Weights of a small transformer language model: tied embeddings.
Each number is 200 + 20 x the weight over the matrix's rms, rounded and kept within 0 to 999. Layers, rows and columns count from 0.

# layer 8 attention output (transposed), 256x256, rms 0.0939, rows 170-183, columns 0-255
190,189,196,202,215,192,201,202,206,202,189,222,220,197,206,179,217,220,207,223,186,204,191,206,180,191,208,205,208,213,199,212,195,207,224,191,196,206,199,195,213,200,200,201,233,194,191,220,197,205,191,213,215,221,205,197,201,214,172,189,173,212,209,210,202,199,187,223,207,198,157,235,197,242,197,171,194,190,209,195,187,232,184,219,198,208,181,209,192,187,206,213,234,209,180,223,178,213,200,173,195,186,222,210,172,171,214,193,205,208,178,192,213,233,213,198,175,192,183,202,197,192,196,175,206,202,192,214,187,174,172,212,207,185,168,165,192,201,173,184,185,157,180,205,211,194,187,167,198,208,226,204,194,176,207,210,215,223,199,188,207,199,202,181,208,202,195,202,183,195,171,190,222,203,210,206,204,205,219,179,188,209,186,223,208,219,181,228,222,231,171,192,230,202,215,197,209,224,197,188,210,190,240,225,175,219,188,191,201,174,167,221,245,203,181,187,207,219,212,220,190,241,234,210,197,209,199,211,191,182,204,212,189,195,196,232,178,198,178,190,217,211,163,209,176,198,192,189,176,220,195,184,194,221,182,192
217,204,190,155,160,185,188,193,209,208,217,206,201,206,186,195,168,174,221,195,198,198,187,232,204,190,188,192,185,191,195,220,170,200,203,195,216,202,222,212,206,211,187,201,174,196,247,197,171,185,196,197,202,160,207,188,229,164,223,209,172,190,185,195,192,184,219,199,227,210,210,224,187,218,206,199,200,214,181,218,194,207,205,221,197,217,222,212,163,206,174,200,191,197,211,188,203,194,184,189,234,141,190,155,182,189,230,177,198,218,195,214,170,200,187,179,199,194,198,206,195,171,180,192,197,193,197,183,228,190,201,161,200,223,193,243,195,201,229,211,206,200,214,200,201,200,187,190,209,243,197,205,194,209,229,223,199,189,205,177,161,207,208,222,204,218,181,176,225,216,204,193,201,195,223,205,193,197,213,218,230,217,217,201,187,208,197,185,200,192,207,224,219,220,201,197,198,170,219,196,198,204,197,221,195,231,188,205,207,199,192,215,189,198,190,215,194,184,188,186,215,163,179,199,188,198,191,193,223,205,213,182,223,213,199,201,232,211,230,188,217,199,168,210,203,176,217,206,164,216,206,205,199,186,196,244
193,190,207,186,228,179,180,183,191,207,220,223,217,183,223,193,193,197,205,182,179,148,177,175,212,194,168,183,192,209,221,229,177,204,193,204,209,169,173,203,200,231,224,209,174,192,178,184,211,185,192,211,208,221,198,185,194,190,191,215,202,219,212,201,217,204,192,188,176,181,201,209,211,199,217,192,155,195,184,184,222,195,187,226,198,208,189,205,188,192,181,219,212,198,223,172,207,230,169,204,183,181,210,206,229,159,193,193,180,187,217,250,206,224,195,200,192,220,220,199,218,231,206,181,192,213,166,196,184,218,231,233,221,177,207,189,175,197,184,179,192,200,204,202,195,208,224,173,198,193,240,200,201,210,176,214,207,194,177,202,193,205,240,222,206,205,213,198,199,237,178,169,164,215,213,214,175,181,184,183,174,185,197,196,205,216,173,225,224,234,176,174,198,206,218,218,210,206,217,161,213,162,220,201,155,195,209,218,192,209,213,212,221,220,190,187,194,205,211,193,178,214,217,230,180,177,212,185,193,216,197,231,200,158,210,219,222,228,208,230,189,200,201,198,204,221,226,174,179,183,184,197,204,222,238,228
216,196,192,237,198,183,180,255,201,217,162,215,232,184,179,178,206,221,170,221,186,190,221,193,217,169,147,216,209,216,193,169,204,182,176,242,200,210,188,193,209,203,193,173,201,235,218,218,191,211,202,182,215,194,197,205,206,216,200,195,209,183,213,186,243,211,202,202,190,182,209,215,200,209,212,196,242,205,209,196,187,189,190,208,200,174,185,179,218,182,171,233,203,194,235,178,214,189,202,223,190,219,194,233,169,185,161,217,198,206,186,220,198,189,223,210,184,185,197,196,202,150,184,176,226,222,207,213,194,218,144,190,198,227,223,205,188,198,145,199,190,194,195,171,198,223,198,184,189,202,181,206,203,207,192,172,186,208,197,210,203,198,187,169,235,161,198,175,238,208,221,251,200,199,210,189,207,190,211,192,183,205,200,197,217,186,198,164,190,211,194,216,176,208,175,187,196,220,231,250,206,225,181,200,176,185,182,212,171,218,191,228,187,214,210,209,232,220,241,204,178,204,220,196,185,187,206,207,186,219,162,194,223,208,197,162,244,210,220,233,201,177,206,170,218,197,223,199,232,204,190,198,201,171,203,198
205,189,223,196,210,187,189,233,189,194,181,208,197,175,221,203,180,213,216,214,215,187,203,200,213,179,230,206,228,197,212,183,180,208,239,229,211,208,199,176,184,225,242,170,199,210,210,190,196,193,207,219,227,189,223,203,218,210,200,180,203,203,210,216,193,217,214,221,170,204,206,211,211,190,183,167,177,185,186,179,194,187,179,184,204,195,202,205,196,200,214,189,204,198,184,214,166,205,216,214,199,235,209,191,246,180,230,245,189,190,187,217,196,219,211,215,166,209,218,205,232,204,210,205,200,191,182,173,191,203,210,228,214,188,215,202,206,161,199,217,172,176,228,179,164,198,173,165,189,195,186,224,208,181,185,188,206,175,181,221,209,201,207,203,211,207,187,222,192,226,191,215,218,212,202,216,206,184,191,182,198,166,156,186,204,191,194,189,213,222,201,202,170,233,218,183,200,179,212,202,174,193,205,219,181,190,196,164,186,222,183,211,200,216,226,165,214,197,213,209,166,177,227,217,207,200,213,188,181,195,209,188,201,201,216,208,219,226,216,203,201,188,201,184,196,209,224,213,183,221,193,153,163,220,194,206
202,232,172,248,192,221,214,200,176,171,213,187,208,195,195,212,190,208,193,195,208,198,212,200,189,199,244,191,197,200,202,160,179,229,213,188,225,189,209,175,221,194,176,201,182,233,200,202,193,181,210,183,201,198,204,208,200,173,230,180,183,185,195,197,165,182,191,194,238,199,198,215,227,198,194,222,182,208,200,209,202,180,190,212,184,216,199,192,179,204,185,192,203,201,188,186,219,201,208,183,225,200,174,192,175,161,208,186,202,212,215,159,209,186,219,223,218,221,181,228,200,192,221,206,176,210,212,217,223,218,180,201,191,180,191,195,238,199,207,216,187,189,192,184,234,196,201,196,173,217,215,184,189,215,205,214,188,219,166,227,218,207,184,214,195,201,176,169,181,150,203,214,189,190,215,187,191,177,228,224,164,199,220,203,200,225,203,208,180,203,194,172,219,202,212,187,199,221,219,209,245,257,171,183,208,216,216,210,217,187,188,197,188,198,186,182,202,192,203,218,225,238,195,181,175,202,204,229,211,232,220,192,180,208,204,220,190,156,200,190,189,203,196,236,180,183,194,218,220,200,201,204,193,223,177,209
201,201,204,165,172,223,217,197,172,197,177,197,180,206,188,236,200,179,209,209,177,229,220,221,190,228,236,216,201,196,211,220,201,172,196,209,209,205,218,211,185,192,165,240,203,204,201,191,203,217,190,201,189,219,209,211,239,202,197,212,139,233,199,197,202,176,171,170,173,175,179,172,202,179,204,199,226,200,169,207,183,190,199,201,216,179,215,193,194,181,188,162,188,189,214,211,204,181,173,207,191,209,201,194,159,219,204,208,186,212,192,192,197,171,208,209,177,197,191,193,187,209,208,185,193,209,219,234,203,193,172,206,177,198,212,244,201,172,244,201,208,225,203,247,206,211,207,219,171,189,169,206,217,203,208,202,192,210,199,204,205,200,223,191,203,199,201,175,205,177,194,210,209,188,189,173,183,187,213,213,173,184,232,216,186,198,186,163,168,206,212,166,219,203,179,209,211,211,183,199,203,198,205,167,188,219,224,206,216,158,204,214,206,217,224,216,220,179,182,195,209,178,186,193,209,208,217,214,221,206,233,185,219,206,191,157,210,186,198,183,202,229,220,223,210,173,203,186,228,226,237,201,232,159,223,199
196,215,229,230,175,212,221,204,161,188,212,209,218,235,208,210,216,216,216,208,184,226,175,218,137,201,205,205,208,209,202,188,239,234,192,191,214,201,188,174,183,181,204,200,189,171,198,216,201,206,211,188,240,245,183,202,197,214,203,196,222,183,225,194,214,232,194,253,231,174,207,198,229,182,172,210,196,215,230,186,202,178,204,221,217,175,181,208,199,181,211,224,182,255,214,185,191,210,197,171,199,232,214,187,178,194,219,188,214,190,192,200,238,209,192,185,199,184,163,173,201,220,205,189,189,203,214,202,199,207,188,231,189,223,189,174,188,212,211,201,244,199,174,155,186,201,197,202,200,179,205,202,188,186,207,195,226,163,191,199,180,207,182,215,200,214,212,199,193,195,202,219,212,220,215,210,197,231,227,214,190,183,204,219,218,201,194,187,187,215,166,218,213,163,174,186,195,213,170,203,201,197,164,186,243,203,202,223,200,174,184,192,178,188,222,184,147,212,204,216,206,201,198,176,209,177,190,229,188,211,199,229,148,207,199,161,194,186,201,214,205,210,221,203,179,218,193,191,211,204,190,172,190,208,202,182
208,207,219,182,214,190,171,201,195,228,187,231,227,183,185,206,212,198,206,186,193,192,224,177,219,171,216,186,207,195,194,197,212,199,206,219,184,187,204,189,190,192,217,249,204,215,151,198,222,191,201,236,229,198,211,224,201,221,211,191,221,214,207,207,169,206,196,212,203,193,215,202,204,189,196,239,195,188,235,183,199,167,226,163,172,175,180,160,223,186,227,225,206,194,248,198,170,207,196,223,191,231,213,195,213,183,178,244,185,167,214,187,200,218,190,171,177,198,210,209,209,174,175,222,198,201,205,182,182,214,189,184,197,152,206,198,194,192,182,189,200,243,185,177,214,209,205,210,215,193,195,181,205,187,172,188,191,197,211,239,199,205,212,189,205,144,201,200,179,223,188,180,214,181,199,210,226,204,179,182,166,172,209,214,196,210,228,212,211,206,215,215,196,170,214,211,224,211,227,205,204,164,213,202,199,153,219,199,193,224,210,186,191,188,189,163,178,215,240,228,229,217,223,240,175,225,208,196,199,197,189,195,204,198,211,182,221,159,230,205,219,176,211,202,246,206,192,184,194,205,194,152,180,198,224,198
175,221,223,177,212,206,184,198,200,217,181,226,201,185,204,168,208,213,217,216,211,190,215,179,194,179,191,239,203,208,229,206,215,185,204,186,208,215,193,177,195,205,193,206,224,197,173,216,179,184,219,209,197,193,214,227,225,237,198,189,196,209,209,208,205,203,162,185,186,204,186,201,168,207,199,204,214,223,214,194,183,185,204,204,209,193,176,201,214,183,204,227,181,180,212,212,182,199,192,199,226,178,187,179,208,183,191,219,197,168,232,181,201,248,192,199,233,197,194,207,175,190,202,188,186,214,195,199,199,210,204,159,193,193,190,197,227,200,175,187,212,169,236,208,209,202,179,193,198,207,212,242,170,209,211,180,223,216,192,185,222,185,202,207,198,193,183,226,155,209,206,210,199,220,226,206,184,196,171,175,200,184,196,195,180,190,210,217,218,224,178,194,208,183,187,195,196,192,218,236,213,152,186,203,220,182,202,205,189,201,207,171,196,211,225,227,239,229,186,206,206,176,204,208,186,233,195,207,206,189,166,222,228,193,206,197,215,189,210,208,179,212,204,179,227,209,170,182,187,210,213,209,206,206,221,207
204,176,213,195,239,190,214,196,187,228,220,221,204,205,180,229,216,224,187,225,171,214,226,197,190,187,174,225,212,217,205,216,198,193,203,199,185,177,212,198,168,200,188,213,200,187,217,208,197,204,215,206,217,201,209,216,235,194,206,201,204,235,208,252,192,200,186,196,198,197,198,200,206,180,177,215,200,192,216,175,219,201,203,215,154,180,170,193,202,189,226,245,187,171,219,180,174,209,210,192,178,203,212,209,217,199,195,189,183,183,179,212,198,209,202,182,162,217,199,215,205,193,207,199,217,158,193,220,195,171,205,220,214,183,211,193,240,187,197,179,178,195,223,216,203,241,191,161,217,166,209,180,211,182,209,213,201,200,197,194,199,209,217,203,209,171,214,162,221,201,202,166,213,194,194,200,195,201,183,175,201,192,191,213,165,185,195,181,198,205,175,187,223,221,218,210,233,191,214,231,202,206,227,190,188,204,209,176,190,178,175,182,211,197,200,198,192,233,169,204,227,203,213,230,195,204,211,200,206,196,190,202,202,201,227,231,149,161,217,196,194,193,209,214,193,233,180,174,168,176,212,219,198,227,195,198
217,194,220,183,159,253,199,218,194,155,190,207,202,188,182,233,171,219,185,243,205,214,186,207,183,194,178,199,242,195,203,198,175,190,177,228,181,238,194,184,190,170,177,175,219,201,212,169,197,191,217,218,177,188,200,217,194,223,168,163,245,185,206,200,161,184,192,200,202,187,227,197,209,206,205,218,196,218,191,179,177,176,245,197,182,182,186,195,231,202,217,205,184,213,231,203,191,180,192,198,236,221,222,179,159,216,188,216,208,184,212,214,179,203,185,200,184,190,198,201,191,189,231,207,215,197,202,222,222,212,161,211,188,204,180,197,243,204,185,206,223,202,213,200,178,186,159,228,216,180,181,197,189,194,196,192,216,187,205,211,207,192,193,206,187,197,189,207,151,197,238,236,210,210,208,207,202,223,243,204,214,200,199,192,201,189,185,178,186,197,179,213,204,188,229,210,227,198,177,196,201,202,185,197,224,192,213,190,166,201,191,187,201,198,211,197,194,212,187,196,161,164,193,226,229,244,201,215,196,191,227,228,199,203,182,162,219,182,198,196,203,190,219,204,188,218,218,199,217,226,221,196,199,230,214,197
201,185,201,215,186,198,209,188,210,171,226,199,196,215,211,231,209,200,184,196,214,201,189,196,200,172,211,189,225,200,183,219,181,213,200,206,182,202,212,194,173,229,202,204,184,197,194,206,214,214,215,197,188,166,178,192,203,208,204,216,203,173,213,189,208,179,234,203,204,207,165,204,182,225,198,182,188,182,196,197,197,194,200,206,215,190,205,214,227,221,198,186,213,233,188,207,192,206,202,199,203,189,209,195,193,204,197,213,216,196,191,229,178,170,210,211,194,219,189,207,214,195,189,214,177,206,197,199,189,206,191,219,221,176,224,172,150,196,167,213,189,203,174,183,185,203,211,203,191,216,235,202,224,197,204,210,202,183,197,202,205,171,188,211,232,197,181,225,188,203,195,200,222,211,206,218,178,175,234,237,219,191,209,193,236,217,196,218,213,188,214,223,184,197,209,182,200,219,176,187,207,176,200,207,196,201,246,184,181,196,218,222,208,194,198,150,213,191,209,178,185,179,214,178,192,207,192,185,179,210,200,210,187,198,202,171,204,198,201,196,223,199,185,196,180,193,207,185,165,228,196,172,214,242,215,239
179,220,195,229,217,199,207,196,214,215,182,254,215,224,202,177,206,225,179,183,176,204,183,211,209,163,164,225,199,198,199,207,207,181,186,213,209,180,203,212,234,211,180,189,205,189,196,203,216,191,222,166,226,204,195,211,228,228,207,208,170,178,206,203,202,218,185,182,195,169,191,219,227,217,228,195,166,198,201,196,196,209,207,195,220,196,210,204,214,203,192,207,213,153,204,177,170,223,210,204,161,228,183,227,201,160,204,191,204,221,181,188,213,193,229,187,184,194,211,217,199,220,191,223,231,188,184,207,195,200,193,213,193,188,211,205,224,177,173,209,200,199,187,198,171,222,180,184,191,216,195,221,202,199,157,205,238,229,217,190,220,203,217,193,222,223,165,197,210,197,206,183,181,214,203,194,196,196,215,193,222,220,195,192,189,211,205,191,200,221,167,183,213,212,233,212,205,198,173,207,199,233,205,229,183,204,189,218,196,183,213,173,199,200,175,180,221,211,208,216,201,161,194,180,184,198,204,228,197,170,193,199,234,163,172,206,198,198,172,186,211,209,194,188,216,228,234,187,197,195,176,192,206,180,193,181
# layer 8 attention value, 256x256, rms 0.0427, rows 171-183, columns 0-255
173,186,223,249,236,190,206,220,183,201,205,170,191,191,230,187,251,209,169,187,203,205,206,188,194,196,214,217,219,174,205,191,226,198,192,214,179,190,190,210,184,210,219,188,234,194,151,196,224,238,195,198,192,241,204,202,149,213,178,203,234,215,203,172,229,195,185,203,187,211,202,186,217,172,212,209,194,192,201,180,224,207,199,182,199,202,193,189,241,190,228,180,197,201,186,215,208,200,201,214,167,231,227,217,213,190,160,226,209,215,208,196,223,204,202,188,185,181,191,201,200,210,235,212,185,209,203,214,166,225,186,217,209,177,185,168,194,204,178,185,187,206,211,192,196,196,211,225,162,169,195,200,203,206,197,186,191,212,202,198,228,187,199,181,219,186,220,227,168,168,174,167,195,203,189,187,213,191,177,182,192,190,193,182,217,177,199,210,181,194,216,193,188,182,210,220,202,226,191,204,213,216,193,190,215,182,220,211,205,188,228,211,227,188,193,194,214,185,220,223,169,211,202,199,210,208,191,183,207,213,187,216,186,194,199,208,193,210,170,213,177,216,220,203,202,175,193,194,241,181,171,179,210,207,225,180
209,227,160,193,188,222,207,242,216,227,174,209,203,219,177,194,204,195,182,199,207,210,216,256,195,183,222,211,221,199,192,179,215,186,207,209,196,232,250,199,205,178,203,189,207,246,214,219,178,236,206,181,183,183,183,227,231,196,199,184,197,185,190,208,184,197,207,195,216,212,189,194,174,214,186,210,223,197,218,224,164,195,218,201,209,177,166,197,224,214,217,179,195,217,188,245,173,195,231,200,207,191,201,187,199,219,210,217,230,213,167,163,174,161,221,201,199,192,185,225,170,165,176,217,205,179,217,202,222,195,201,158,216,212,183,197,218,209,204,219,181,212,171,186,200,198,184,203,198,200,198,195,203,190,218,186,192,204,209,196,204,177,198,162,207,202,203,192,191,187,206,216,222,179,194,185,214,196,215,196,210,212,189,216,179,169,210,179,205,156,223,211,214,207,190,174,183,182,180,225,163,234,194,200,224,196,185,180,195,181,182,184,190,201,193,192,221,202,167,203,214,188,184,191,206,231,197,216,180,189,238,153,193,237,184,206,181,178,215,189,196,172,194,197,198,180,174,216,215,202,227,212,201,204,188,172
171,174,237,187,187,198,238,153,211,208,217,190,173,215,230,228,187,207,214,192,184,201,157,186,213,235,251,197,207,220,213,195,195,233,205,174,187,203,220,224,190,192,198,223,210,190,207,163,198,195,210,234,178,192,218,211,225,209,204,194,218,231,212,222,172,194,213,184,204,195,190,202,207,177,210,201,184,220,212,197,215,195,213,170,200,204,214,221,182,202,235,190,220,217,169,201,196,189,204,178,208,210,203,196,178,220,225,194,198,185,221,196,227,192,184,222,227,217,210,186,211,234,233,230,202,178,190,197,215,206,213,193,180,171,215,184,197,190,262,186,193,206,192,214,183,177,207,199,201,209,217,192,198,193,198,224,208,186,213,213,179,225,214,224,177,213,213,227,178,193,176,168,189,208,203,213,177,219,180,217,196,198,214,196,202,204,210,234,183,213,205,208,204,175,223,227,188,200,178,157,205,186,210,196,224,194,243,221,216,180,194,160,191,182,188,205,156,184,180,228,257,183,198,186,205,217,193,207,222,158,240,213,206,170,220,202,156,182,150,163,204,234,206,213,193,220,192,229,171,216,213,219,215,233,158,176
195,186,165,193,175,219,213,182,233,228,220,198,211,215,187,192,237,200,210,180,179,208,204,197,193,225,179,215,201,199,172,231,208,180,156,179,192,165,216,237,207,188,163,216,193,212,181,208,197,216,174,168,191,215,175,214,191,214,200,207,194,209,198,193,199,189,194,176,220,189,214,182,172,221,227,225,201,200,221,211,198,198,222,200,205,197,189,212,201,218,201,225,215,195,224,187,226,203,198,182,231,154,194,213,173,229,173,178,207,210,225,185,208,179,208,200,222,185,182,207,170,172,188,215,198,202,207,224,213,220,213,171,201,223,194,201,212,229,192,194,234,209,189,229,247,185,214,207,196,193,211,184,175,197,209,220,192,222,217,180,187,195,186,180,192,198,190,185,211,156,230,185,196,204,217,199,186,202,195,222,189,252,234,240,170,202,192,218,211,193,210,195,217,169,192,214,174,216,205,191,231,205,202,200,227,212,209,223,183,208,194,176,189,195,182,202,187,201,172,190,236,215,178,173,211,202,198,203,219,201,205,190,181,216,188,194,192,182,202,211,203,185,186,215,202,215,191,203,194,174,185,255,226,178,212,209
181,170,220,146,205,185,186,182,217,218,195,209,182,211,201,196,208,201,193,220,208,216,194,191,186,211,155,209,188,185,194,228,231,156,189,213,180,225,184,211,177,199,208,217,215,161,215,184,185,207,195,201,194,202,183,192,219,200,182,223,212,201,195,184,248,212,217,203,159,183,201,179,186,210,200,184,200,192,190,187,218,226,197,193,202,176,216,202,223,191,224,176,198,219,195,215,195,188,202,219,175,210,230,209,201,212,214,196,217,192,174,224,203,186,177,170,188,185,210,171,190,220,200,201,229,172,184,180,158,179,201,192,208,210,175,203,153,208,192,200,233,204,233,230,179,210,178,194,220,184,187,235,218,188,188,182,206,181,211,178,185,186,225,178,209,190,222,231,220,216,200,172,193,200,194,217,236,211,166,193,210,192,162,192,213,195,209,200,207,204,212,222,195,203,177,210,195,180,173,195,180,170,215,217,176,189,166,192,181,213,208,221,201,191,217,201,186,207,214,176,178,178,213,228,245,176,179,191,167,176,160,207,237,195,197,192,203,241,184,203,204,211,212,193,223,200,206,194,206,199,182,200,213,169,200,213
172,204,200,248,235,185,195,208,221,193,232,171,219,167,215,162,207,213,203,215,229,192,171,160,204,175,157,187,192,221,173,183,220,239,186,191,192,217,192,191,210,192,184,168,226,194,187,215,177,149,211,185,201,194,200,197,188,179,217,191,271,164,223,242,213,228,215,223,209,201,205,228,216,211,179,220,198,204,215,193,198,215,191,198,184,198,236,209,190,190,220,247,202,192,170,168,206,193,224,188,218,195,198,222,202,169,200,178,227,195,218,210,213,217,190,190,219,211,179,190,218,197,208,235,208,210,199,172,199,177,204,212,198,207,204,196,197,232,187,180,194,173,193,169,177,200,208,213,228,212,216,170,199,199,181,186,206,179,209,201,197,180,189,187,199,196,204,211,195,221,208,186,209,225,232,227,225,219,212,157,216,207,180,185,201,210,234,214,220,213,188,220,182,196,216,175,218,157,243,206,230,201,222,228,210,187,163,212,200,218,198,165,203,200,191,198,202,201,211,210,197,207,211,205,201,185,187,182,188,195,164,201,204,197,215,199,185,224,178,221,217,195,180,177,204,197,200,218,191,175,169,193,168,201,189,176
199,170,169,186,220,191,180,224,253,190,190,186,187,173,197,178,198,197,212,209,229,198,221,188,266,187,200,203,208,188,172,192,169,163,204,227,207,197,192,200,242,213,218,207,201,221,220,156,213,187,187,194,184,185,212,206,218,208,192,177,193,233,198,199,191,174,207,145,162,212,188,193,200,215,221,196,224,181,185,218,194,213,200,197,181,228,187,198,192,236,195,179,222,139,172,205,215,194,228,235,181,186,202,222,212,204,182,201,197,202,189,186,174,186,227,217,218,221,249,222,184,189,202,197,193,187,193,219,196,187,194,191,222,180,220,224,178,206,191,216,200,188,214,235,196,196,204,210,205,214,192,196,201,225,190,213,181,223,205,224,204,202,221,191,202,197,216,190,209,238,205,187,188,213,190,185,185,202,199,180,208,205,204,173,189,215,202,215,190,188,228,178,200,230,239,212,195,193,211,187,200,198,201,222,145,182,203,164,192,199,200,215,207,231,190,193,238,181,195,152,206,190,205,236,195,222,216,217,215,204,217,174,258,206,202,221,201,237,188,196,208,205,181,200,212,198,197,189,195,212,212,219,228,200,153,225
211,200,187,209,185,221,234,201,208,173,207,192,187,205,221,189,169,231,193,201,200,202,179,225,186,265,180,212,204,215,199,206,199,218,200,186,224,227,213,199,220,190,172,187,204,191,256,183,191,211,205,172,184,187,184,207,208,211,200,187,182,203,217,185,206,185,193,183,196,215,174,213,198,184,200,163,206,209,189,223,200,243,180,232,223,197,226,246,185,201,180,176,200,212,142,204,230,181,196,181,198,190,196,200,191,218,209,175,199,192,178,229,178,170,206,252,227,221,194,197,200,208,229,171,201,214,193,217,223,188,211,201,196,245,216,208,219,199,215,201,201,156,212,236,170,194,182,188,194,194,221,225,163,207,218,224,216,206,170,182,191,200,192,200,194,240,212,204,228,193,207,246,201,199,187,224,167,195,211,205,225,209,184,182,190,193,187,201,185,201,154,196,215,210,172,198,181,185,199,199,186,245,190,177,205,238,193,200,206,167,187,210,188,220,221,213,211,183,155,160,192,202,177,168,216,192,191,206,187,184,212,185,186,204,193,196,180,245,197,210,182,192,186,169,170,211,187,220,207,169,225,261,203,199,192,207
245,204,180,219,169,214,216,197,209,195,205,178,207,230,200,243,197,206,186,203,165,201,198,224,205,221,216,152,216,196,180,178,198,222,198,203,172,197,181,238,178,201,204,196,171,200,243,158,245,211,189,177,206,204,180,175,181,161,202,200,191,197,182,198,199,191,214,219,221,208,195,217,216,194,199,194,189,195,200,219,220,198,204,201,197,179,211,223,188,212,204,186,206,221,191,198,205,194,210,213,177,231,210,219,214,221,210,193,204,201,183,225,226,145,188,197,171,190,222,172,215,182,192,206,221,184,198,197,212,198,197,247,221,207,223,204,172,213,218,189,167,217,168,188,190,180,204,206,216,193,188,182,213,183,202,222,195,183,221,205,176,219,185,177,194,212,199,178,233,201,210,199,198,180,175,196,222,210,211,210,193,212,218,194,200,231,187,189,191,188,214,196,195,213,219,203,178,195,201,190,181,234,219,206,179,228,181,209,206,212,184,214,208,180,173,187,165,175,221,204,202,198,184,207,204,184,201,200,199,201,247,188,171,221,216,212,198,197,208,186,213,181,192,203,191,207,233,224,196,191,186,196,180,217,183,191
206,224,173,196,176,196,189,201,202,193,165,190,203,198,221,171,170,167,201,194,203,192,163,209,219,199,226,171,204,192,192,197,212,208,209,205,212,241,170,196,223,193,224,191,194,211,198,162,206,216,199,190,206,183,203,202,159,202,199,196,210,190,205,134,195,216,191,200,216,212,204,193,185,233,181,187,210,219,183,197,175,203,202,197,234,206,207,213,212,199,180,187,197,229,201,231,222,208,200,225,225,174,197,185,190,188,208,203,209,199,210,202,209,199,198,202,220,188,213,197,204,215,174,211,190,231,198,163,209,220,201,189,179,209,211,221,142,212,223,199,222,206,173,170,195,160,202,206,207,219,202,212,191,199,191,201,194,202,208,201,191,188,190,182,194,213,183,246,181,203,205,224,198,207,193,206,200,179,187,227,208,199,215,204,228,205,214,211,211,196,185,210,169,189,185,181,161,216,204,164,202,191,160,230,202,204,183,237,201,220,210,216,190,222,199,216,208,178,247,181,185,198,179,165,225,215,212,190,171,192,223,174,190,187,192,191,252,229,184,217,205,197,189,154,206,191,197,238,216,213,184,174,205,166,209,194
179,200,232,203,236,147,188,194,190,236,191,199,185,214,209,175,228,187,236,189,217,200,207,168,212,217,222,210,182,192,200,189,230,216,216,172,204,142,203,225,203,195,210,200,208,189,187,194,199,182,173,184,224,225,210,196,213,183,224,231,143,234,187,194,229,207,215,189,194,200,187,207,194,179,164,178,230,210,194,216,199,243,164,198,202,201,191,205,163,189,169,200,215,192,174,193,238,195,225,216,188,191,190,215,227,187,177,186,204,203,194,177,246,213,217,192,203,222,218,187,221,198,189,195,178,202,206,182,183,184,189,183,197,189,221,192,157,206,215,187,189,180,182,203,246,225,229,181,201,201,220,196,201,176,208,204,210,219,205,202,176,217,160,185,223,188,213,202,240,205,161,181,180,199,177,212,214,211,163,187,203,197,203,211,215,227,227,240,195,235,226,204,180,204,172,197,182,191,227,207,187,198,188,220,189,187,188,202,218,182,203,200,202,202,196,189,207,190,233,200,238,211,188,166,162,131,200,183,205,204,157,194,213,210,210,199,185,211,210,195,197,200,179,201,195,191,183,214,179,171,178,211,227,175,174,206
204,217,197,174,217,198,174,208,181,238,168,193,199,189,211,173,163,203,222,188,189,197,241,185,203,222,212,218,173,188,196,194,237,186,184,213,226,190,195,209,231,171,176,199,238,217,191,228,217,203,161,208,209,202,230,231,203,183,185,188,205,235,173,199,188,214,186,195,190,172,256,189,236,173,187,208,210,193,208,217,199,210,199,197,171,209,222,185,164,187,221,215,180,169,230,181,201,180,188,213,208,208,190,203,200,205,208,189,181,201,219,184,214,214,204,180,192,187,205,206,189,204,212,214,188,203,209,215,207,207,213,177,188,222,149,215,248,202,218,199,203,187,236,210,217,207,180,191,205,202,182,194,175,203,189,182,189,227,193,217,195,223,223,195,167,216,223,186,231,171,202,213,199,187,194,174,226,220,210,168,186,222,194,213,177,183,209,165,179,222,203,196,204,203,191,210,197,177,222,193,193,222,219,180,202,202,157,241,209,209,203,194,219,185,190,205,170,214,187,216,217,191,194,188,221,187,206,210,256,210,200,182,202,237,192,212,200,206,197,223,214,189,217,227,203,215,198,214,220,182,189,222,209,143,194,173
208,171,204,196,179,186,202,196,157,225,211,180,198,158,189,214,208,169,204,189,212,197,194,189,192,215,211,182,214,212,198,202,190,204,205,221,188,220,148,152,176,189,197,213,187,196,198,203,161,211,194,238,189,177,197,181,179,188,213,204,235,215,181,206,198,197,199,229,200,226,193,195,176,182,169,195,218,195,207,214,215,177,188,179,181,211,189,182,179,206,207,212,193,229,203,217,213,179,195,192,217,191,208,181,194,226,196,200,206,198,202,214,216,211,177,208,224,200,184,209,196,163,221,177,170,185,225,198,198,212,203,202,214,195,191,206,183,255,214,192,178,201,218,226,199,190,201,218,214,203,203,218,213,197,238,207,177,144,183,217,183,207,209,203,193,177,230,209,187,208,200,220,201,215,198,209,216,208,187,238,195,202,189,221,209,177,189,186,199,197,202,195,190,185,167,211,195,218,202,197,199,176,183,169,192,190,228,162,181,223,190,229,226,209,208,199,195,184,193,188,202,224,208,230,217,185,201,192,180,227,198,218,165,223,234,165,203,200,226,209,179,171,211,211,186,189,154,242,205,208,233,219,218,225,202,184